config = dict(
    num_hidden_layers=9,
    hidden_size=256,
    num_attention_heads=2,
    num_key_value_heads=2,
    head_dim=128,
    intermediate_size=320,
    vocab_size=1156,
    hidden_act='swiglu',
    norm='rmsnorm',
    norm_place='pre',
    norm_eps=1e-05,
    positions='rope',
    rope_theta=10000.0,
    rope_fraction=1.0,
    qk_norm=False,
    attn_scale=0.0884,
    bias='none',
    tie_word_embeddings=False,
    parallel_block=False,
    init='normal',
    init_std_qkv=0.0202,
    init_std_o=0.0,
    init_std_up=0.0202,
    init_std_down=0.0,
    optimizer='cautious_adamw',
    learning_rate=0.00124,
    beta1=0.9,
    beta2=0.98,
    weight_decay=0.27,
    lr_head=0.00816,
    max_grad_norm=1.0,
    warmup_steps=250,
    schedule='wsd',
    decay_fraction=1.0,
    decay_shape='pow',
    final_lr_fraction=0.0,
    batch_tokens=32768,
    max_seq_len=1024,
    doc_mask=True,
    train_tokens=166600000,
    max_steps=5085,
    dataset='wikipedia_en',
)
Each number is 500 + 40 x the weight over its row's rms, rounded and kept within 0 to 999. Layers, rows and columns count from 0. Numbers have three digits each. The size before them is the row's rms in percent of the matrix's.

# layer 4 MLP up, 320x256, rms 0.0426, rows 132-140, columns 0-255
101:472498466492499497532530484526508469420462557415516476486523491419532500518506435516499455515535442490489473463462461520564512541521504511518514532429502447457466477524514475486445574458488470485482483484564561522539525488531476509490518603444492449508553454492560438534540504592492527518504417585494533525538457481516572456408463484517461498536554488420533508492574483501587543494523485485548455547434539505473492497474465518477548509514583481499558507448459576439555515464524573512410484486527488488495517436483490540497456583493469483466496482520486541487449488549441588471507422442521591521554485526529422583495492552499483470490461505529511470464446489560503481505550464395522513470548439478504455496528448497501491498516475507494458544588504531533439473466457528
108:470502446533483395423470491501515509482445500572498532496478533501472485544507503392468450478512513473483516509449507460552459422464512504538429491491528462521494491515506499541499550498442525466504479484561503414554502562517388443484471422463485492474573522513567513504465432526489536454500462481554566526486418509510504480429545514496490486445477494506455562412541465492499497578492468511447514506529515522527582533437493456460434521539525546534514518418540512499434453486570458486529532541517466490506551518521501484470430493430467531480523555538507524516502549531472478510480482421521493543526495476550481520506504520444470513526507503600534425502517484470426488574520525517526543502475543507541485496471424539472527434448444445612496518513498513495379583512508453
107:577580520448502481493444493517486499476521424554463453450495493531473423532555546433536504455538543528462442492448534500533520435528470568456487467509537524502550522528537450473407453478469459497517485470478485555442461563422512503408559534482589442494486484507485551587480521610496569508524492493482511477519484483503469478533537490484428487486484504551509405496514552499487513524455494434475502512468528495477480481463550498558434418539492474475449484465422502437563422503472512475447556478458514483535527490455459510459540507521492498503537528552496498404474401503484497515552494437604462515554481507545500475481528493508531502470525464502544549500437536515525461478583509463522463484507485512509471488468559508477512514574537528486409436447510441455489457507469420
095:504491528546474539532565552556520498520519497472461531450493484513501528528444476568523485448501494453469495499556569475562457500411479423501549557506495546547514489523468513514491423458487481541553470558495538472570519478516447453541524498517509462537484485515458524469496540467443476541496533467458482445497473601572506476537511499469544543528469521466542519485498455491496427472500422453456515525528505548524566478548568484571524474497556578456575518503524502454490513490547498529505445376424507482486588459502577515516499495425515446511445507477487476483613475515527453550565510502494555496550438488467480421502530561523486462496512558489474520440494499470510547496472476537460416504538524530502547516516554527471449639446492485508467534545541510534420483546531549
104:502497491577486536524509550510576456457424489456502460460504468485587412534522566521495538512444475440567571540558508502531469486561593433486456539568570543450427455519560581534484535449546507554508470478488485483473472453417509511514612511481447525472473472513503434529495592408541479528521567500433470474444522435558535496514485459471474537476559502501557551487513497501486518525507434487456509549536497529478519500531571511570505508508548482520516511579458492435485556474532502473517457465481462452479497477521509500542529534493521512507485516535471444509485487470468475521473502534461526582426489582438499444486540438424476467522521455467522502534508465458489471447475578461545467449526471432463518438455513517500485538563495521525542518514493536528504457421502499
098:536509488514570546490447529430551558522552452462489572505484488502542505430495470530500522546512503460513505493512418496509514517455448547483534405489543524594544505485527530503458492538501476447521596506505511495490530563486533517517475430546454599519483520434515467538503498573488427505482601547511465498492472537474504496406471530574553512543491573486513500560497521458459504474477535494460473500567470505449483466522454506479589583441472562479449478496509488563473542536505492456506522474542513520432526606475486486450565517521479491510514382562473483463481480498447508527484455534457507500521520463510539508479538496496539540526456484542460538505540540512551496500516547522541546504545485443547520433459517505503545536517421435555508485544483441437431366489498472
077:489466556513525476503501515388529534547557513519453471560533491510486509502547499478495513556592539513528463472430470563554504525500491532535492510477488534504450532487514530596472506505482625529542534457459516570568560521537436509470522557533477458457507480478528429430407505567524512462470480437455510461561595486485480465454545602485429478437492471452527475535592549444494494494534542466477536526563507531485474507464481470525490525571506494459500475429498422473451468527582470494422493511510417456470547560511491467508493475531507530499493523453440528507529460441444506517494490509590544402490540507483504479492499430481512463541529473525461467503516513507454471421530489536443500490516479475512494460555469468460467514483434395522510484490472482524531518515492563
096:514532527461491470513517513483579555453518505492453467535484502581554427516559423523496572472458485504464491525501480417540571489466491522516560514503509560487532540556425490465514524437585568466573491525501498489479505543506506511500514444536515563573500519483505515514536542490489515530483493419526516523458523443535517456509492554562475466533505443509473484504541579416502497503513522517504570467491513561541620462464510486529490499519493485479494468493471505377441537485446493515513456456519457512532580497438515503421533512484514502550474505428575491448523488538492461495534531479538459500533448451530539490483505538528523453460549472521538557569518521474505504467497478522354470554509418521493475522444456475466492590452445470431508465482578537431508490463428463
111:518501525512408498466501506484512511447524425476456532517456521516486479574496412561536480505438542526466476482577533524458484509516551432519466478459516431568564501551420548496450495457441581497519486493546514507542561511480475473421461476442536449393498458438560464490497552558442517576523556479499520544512513536543494540507487493530536417458485474438490474423482473480496498384495515500512531496467487539549514456478532486502501469472516534558501456534542468548520512503486485517583442550531464491387514506461471546507566464482438412503478518544447573491458488508452475483492479428472536489545495505541453508458575474537506532546548581528476467477540544466466490537481445520524461487548457460518478508468535467474437444469484446601494497516548515522550507489511493
# layer 4 MLP down (transposed), 320x256, rms 0.0399, rows 132-140, columns 0-255
100:483539430465470420465541492555453460512453576475540559454500468502519422490499469400532520486526474507488440392504513466466457455476482441539532504469533492552509487510592506513498514480458455478478555448437490496499543509504513469495520515480521455500506507436528501504543488470545521467427467538455494501495505529488531426416534469446475450487474465463540530502589534506523527447505567472597449469498455518476479451506550503568558516507501466512459512483573503419497487522441549491443524516536474507542518541545502487514515563512506486519459504515550468556455451510499505459494561520496440512574454529540488552462532475500550493563487514444493528511419501547526612530406477567558540481463476561542546504506495516440451476562542555532487552513416477505436608466498488
108:426506489492508541453516470494458539556539482526466518503527549525532525540595455497512563530437559516469488461448485505571492607513542526557482582532501506546461497460462442538535498430436539507446514525431484547547493462446533520507455589480518508460522501491504443541533489518483504504513510550475585473429548453513578516499505429504461535455565483515467540485543481457489498496541502556528535560508518516543443545472485538503463511500452446555516552504513516514520566475499497490499607475366498486522513508445455464454486549508495517565507515518497521565527444470483582481507548455550447582586458475583512488472502493560518540452441453494492411440465502494481504475530483486406520528478513496578503475543566495588479523433473499537486518477478461505520515476517498
107:561547528457522440523513503438505510507463448590504519554527545572447548421561539511539501478472482493424478580430535475484446456502454583484493507556596489606479469522520499486384532509508541534518519534476533502497500481522543433466476504479521459455472559398530498547494487541481585507528526554540468500544491425398482509494501477520470460496486507469470510471507491516513553484522498428441583527504562491455513489491539481521502476479458514429460524428514505473436510556477488529520523463436475546518523503486530521491504446501470478507546506477492507501408432523445544585475477494487458521541470566601477477478474539470417574461474555474460441499487497511456470475578471450467447553496485510507448534492538472486495501512493512587465469542460488540481502460458457
091:490559581495445457472475435517521504538466536504570579439406532505472539509400454523430479491491553472520483518546527543475538496447494542539530582465470513455438482407587445515471575506581516392482453475517571533521505523470442524491540453543444479546492464515469505499500516489516489601476520508450535534546536571526435479520532563499494514537491465531499457452482477520461538466472467480494533505497536499472504556501534461481431530541537492405560479484590533482504428534505428533477480455401500480548517536513531449490499505465444559499487478478452506510499495550466512513536498565469455456560523485506481535505516470508461493480485549450448442479502549487494538504544471517517521487499510466581524556415486453475499462441576472544572505452514513504447548535504537
109:479462577486530491525442532537487583466549485461528524506504530587456545490529477506495523511450521489523475497497526462430481518473480511474499465469441585523531429467503529480516444501528436516537524482522478464557482475400504482551507518471550556522453478580510533509596475517533590551453550485505508480515503454523481476585466485493534569500543539544473501510516491554466489478491450410485455470432503582497499431506502531447502535546482537518584494458495572561502511402516467486440479493518614489539515461486496497509433456536462536512551562442503476513478552530515480471511451524520498511450600473529462513572504545486536486527632537547532532490546522515455500454560520537468544543463524446547543552549529517511456572495486512482507545590503505514544472552486465
102:494505439543461490544528498541527420558501562482516528462545456478521491468504482428571461533531495454518533431494469484524451457537486468551483547492493477481513573443589468464491454511410505455493530493557546532514557548491505550523536548441512548580496490502485430539475461462465497533496451462443484523515488528471518497517496565492468458496482537490471517514479462511577530447511498412496492512466540480533499523476547472478441512507501405521586477451553518536663512474501496589530520479537462484515582550538513518442418439498462427481511499432472473455498489501571510425490559422502484520532542444484606515548512498511525416474473422499512468471531497502557484465509481462496524533531544459464440470555458462534444495480486533504514463544484542532486571524503484
078:480478473559529479550471560477511492521541563552531525466507461500513523546520513575484524517517460458508517508503564431494499482462517415473492551489440497568541440525498459560507493540512542470526384519508476518444527483466475535536520463494490441511477448522515549550570494444490568475514515583528491565530525585538466506546474456472511542561474480523546439505535500518492446419505422511455461537562491487425560461566488554503522456502545546505546461576485519552546454551476608500558460429533565494499500444495463510494507474481515498493516531580455484553531440571552453509463540524512559499441496507505442510484496567497538550463568468513478498502503514464527505614442553538482538478465489497407490569465547475502488559455457603507528501533501483458501492512507503
097:537556526474495502462513551531490476470472452482529566301454494420473499473478526518469469457571554553475473516520534488414510460507512539520498446532498486445501509432505542502544498464459553576479486485464489581483463473490526483589485479494518448495490504485516512430465462535465457451485475564448507532518522523555523528418451455512508476512469542467504552483546501551515504428534498492496524522505429484437512530551493473553449497475475570514500564489548489545550510527493508507488475565519513500481547452515501517544497489430463508533494518508524531484495443480508545500486529502550441466564439621534482544510466542474528544475465600482468488586548491525505547468526529570473403516530531467449464430504485438400529493452518521441536520452518484495442560528497506
110:509484483456450544474434533502517513473471569485517488517534475487507514446504465428477526447533531520420537548504506571537471489541511530530511543462559431489464592471487502524463508468538496512484501543534529458502568488498454501437480439577531549517519506536531551493475477520541442452509435469509503486525476508507500463458550463497487501516523550515494467514462538519521508485534517486533505482432515510530482389496449456473495503467500485470403552502580547442458525498524568598546480463470597477537447478512468574455434545493567446567513520452500472542504554535524533496587546508526498586550548543492540452456481488466484510568468424526475545498518514524470593454466464483496602446510529535496506487491508570647463492543538530484511506489450446518467546525557451
# layer 4 MLP gate, 320x256, rms 0.0435, rows 133-140, columns 0-255
112:475470505554503499526513557494510461462577478529535559447514504584533525465497467517456550523515523529497417455573613472407532527600469483467608542489501500464479512510508533500476509524516563499536519543442497513480532503524519522557454514539417505604530520493481491448509480409497540494558505480535472529425487585455482511509518518525500491555499483477445518516536585508560455478440460583541470538538495487527536439582476546515462562576507507459525427517535456505487482519468500511520571485478551499477490476459474521429481444482507475480546622513526508465493487467516472543455532520489534469523504512558489447521462483474437487451524486500514544499493502517461534501452478503504502453399532469458476579489600455499518486522491562509497450517535517410475524506442424
097:499492481551527506483472451502487420507486437522431482474473470505526478555516526495463468492562523436502510493504581474467523464510474456496527480485471460512537424562525508438554487467488552458468428505398527514468558524469496513497559530473453510502424587488524492455579573507481507569469487483433532488480478573494470489531504419575465482537467536467525450534438570599536495478458511488521429524530535556497468459462504510554509501534490531482447503479537506414492430525462538497477558483506529513463524501500517460547526583503487587456558493624455546532487517545489477534570561523487478511473513442570516537467569509501435472415532513416522499489418507475518516487550462510477473451399500541456500485477550509533547549488546486487482483487549433437498460501491474
085:478475484477539506525471510553466459487447473507503528537500541442483540519546473430432528498471525480496531478494518499395510495542557487501562557474479523498483434472512454479481527529501591459535427470421520453472488559516543504488580517475442541523518534395497463487502574516540572577486517526391488536498495503487517511504558565506420409500507478519528467472451494552531521395476509568490448511534472498498457521501476504448443553531495505537502495527522506507525438521458451497421532487470492514415439455491453513561461498525508624439492553540488509517502479505565485508569542495509520470484505516496519575487504482475437489372429470456525480537472550501516542500484545447524584449452525507479507480481464488491503392461535510488571460488460484496503579518501479
107:510491514528500496489444496451494562488485500521475466441533443531467582493504530544509471565478503441498502509562469478474398492487500536473485490475452516505549446528534448535424483504521450530460497397539431455494428436390539509503470479383544514479449466493482505500535438484533477521512487535475473511512427476501521522593467510510568502476476479539540538568501480563496482472480431453455560501486539490426487489512547466466500538443470510493466456565469521480481394508500478413453525525523493454559538512551555453503501575549537501463456514462454470522566511535536580519562481532491498500477503517486558532473510528465464514470513489428482598533545523479516561539487551484503499493449507465488522475462498483543506601459483527521529425521457520553449429519579591
095:542436565544548532486479541504513510507521520522499505489506482472505492501494552441517479432511437499542502515555555512539479509432533517419473546467470505507485526510505466493517541503511488478512489474459469513499541533424477535558572522481556552521479541493414574551511448499462535395441479498503477456439538499438496435549476497482449531484505506520510489531499516509524529531555569508467513479471513501499525497505543503438519564517480521484461472574489413628509490490527583499465505537437476524545494410498537421488546485533533472469517490457501541516557529511539451472531554514531499509481606511474514442500510521444467590460518404454450542505469445579507539497438564545513511451481531499465561478515564554556494486479496535598558500529540575528415491402441529
076:508513437475454504537500519537535425497577531552443508548468508492445484477446497516594482462371497581562489482447530463500491456525537555515521476466509512492477493511525502473448471538506439513421538502626514483507448521464524499496490452521514456437513497543478486505460477540527516571504495549486475538481486483500437530529520467435490538485559495525514468454493512550533504541494538464597489481450458514499538457489461469468498478532504475491486425519443449492573496471465549479480532473489538503504435476427561490464572531492443538571495469489504446474456494479473512417496497494526459481570483536457484422454604490527467546482504464492460451504421567526556447442552485462476457555517547490512453460497430470533524415532463431444458518470560491481497544599442503
097:476472500473527483434452511482519524594571451529464521481400461453518452494505491521449571562491512481488506565451522467467532482494516463550483429479554465550517510494453495449379531454501519513492514481493471562516483524471563485500508512476456455439576485482554475448471533539499538519608571516548492408550478543487507539537586444483524412476577520506524499506445480508556515481532529473495477524475465512492515417584486485552511466405479438447525483450451510482510518539438521509524494490568530521403514516495465614465523511484456447486529477537530514502541500500525510545541481477527529558532464527453505545482536491539447504487459509508484527428545447457494485480517580494468486463565504451452480493521515491491460547484505440466543559500502476556387575515521505
118:513486454463464532568478462503504445442456412527479504550423470449492476528508447510517518491501436482498483457581473488370481547506546512544534519586494428554586518562588558509473515482500573544585531519461488509496474445509467465553495495502472438518523501505498527538467470487566528510480486510401486483491433544473493485537520500541514475502551546485515525568512474500444569457513457564472518478490489455539554460478481506497531442577459485530533523540507507475556453516493439477566456486476498565496502467500490421549481538483482504484429476536486547453452410544543436560513455529451498490508520445571475548489491514463575424469572545358468509517481545498517514475487508515526489464492504491525575504535555478477493499552502528496502513419500450496449467453489469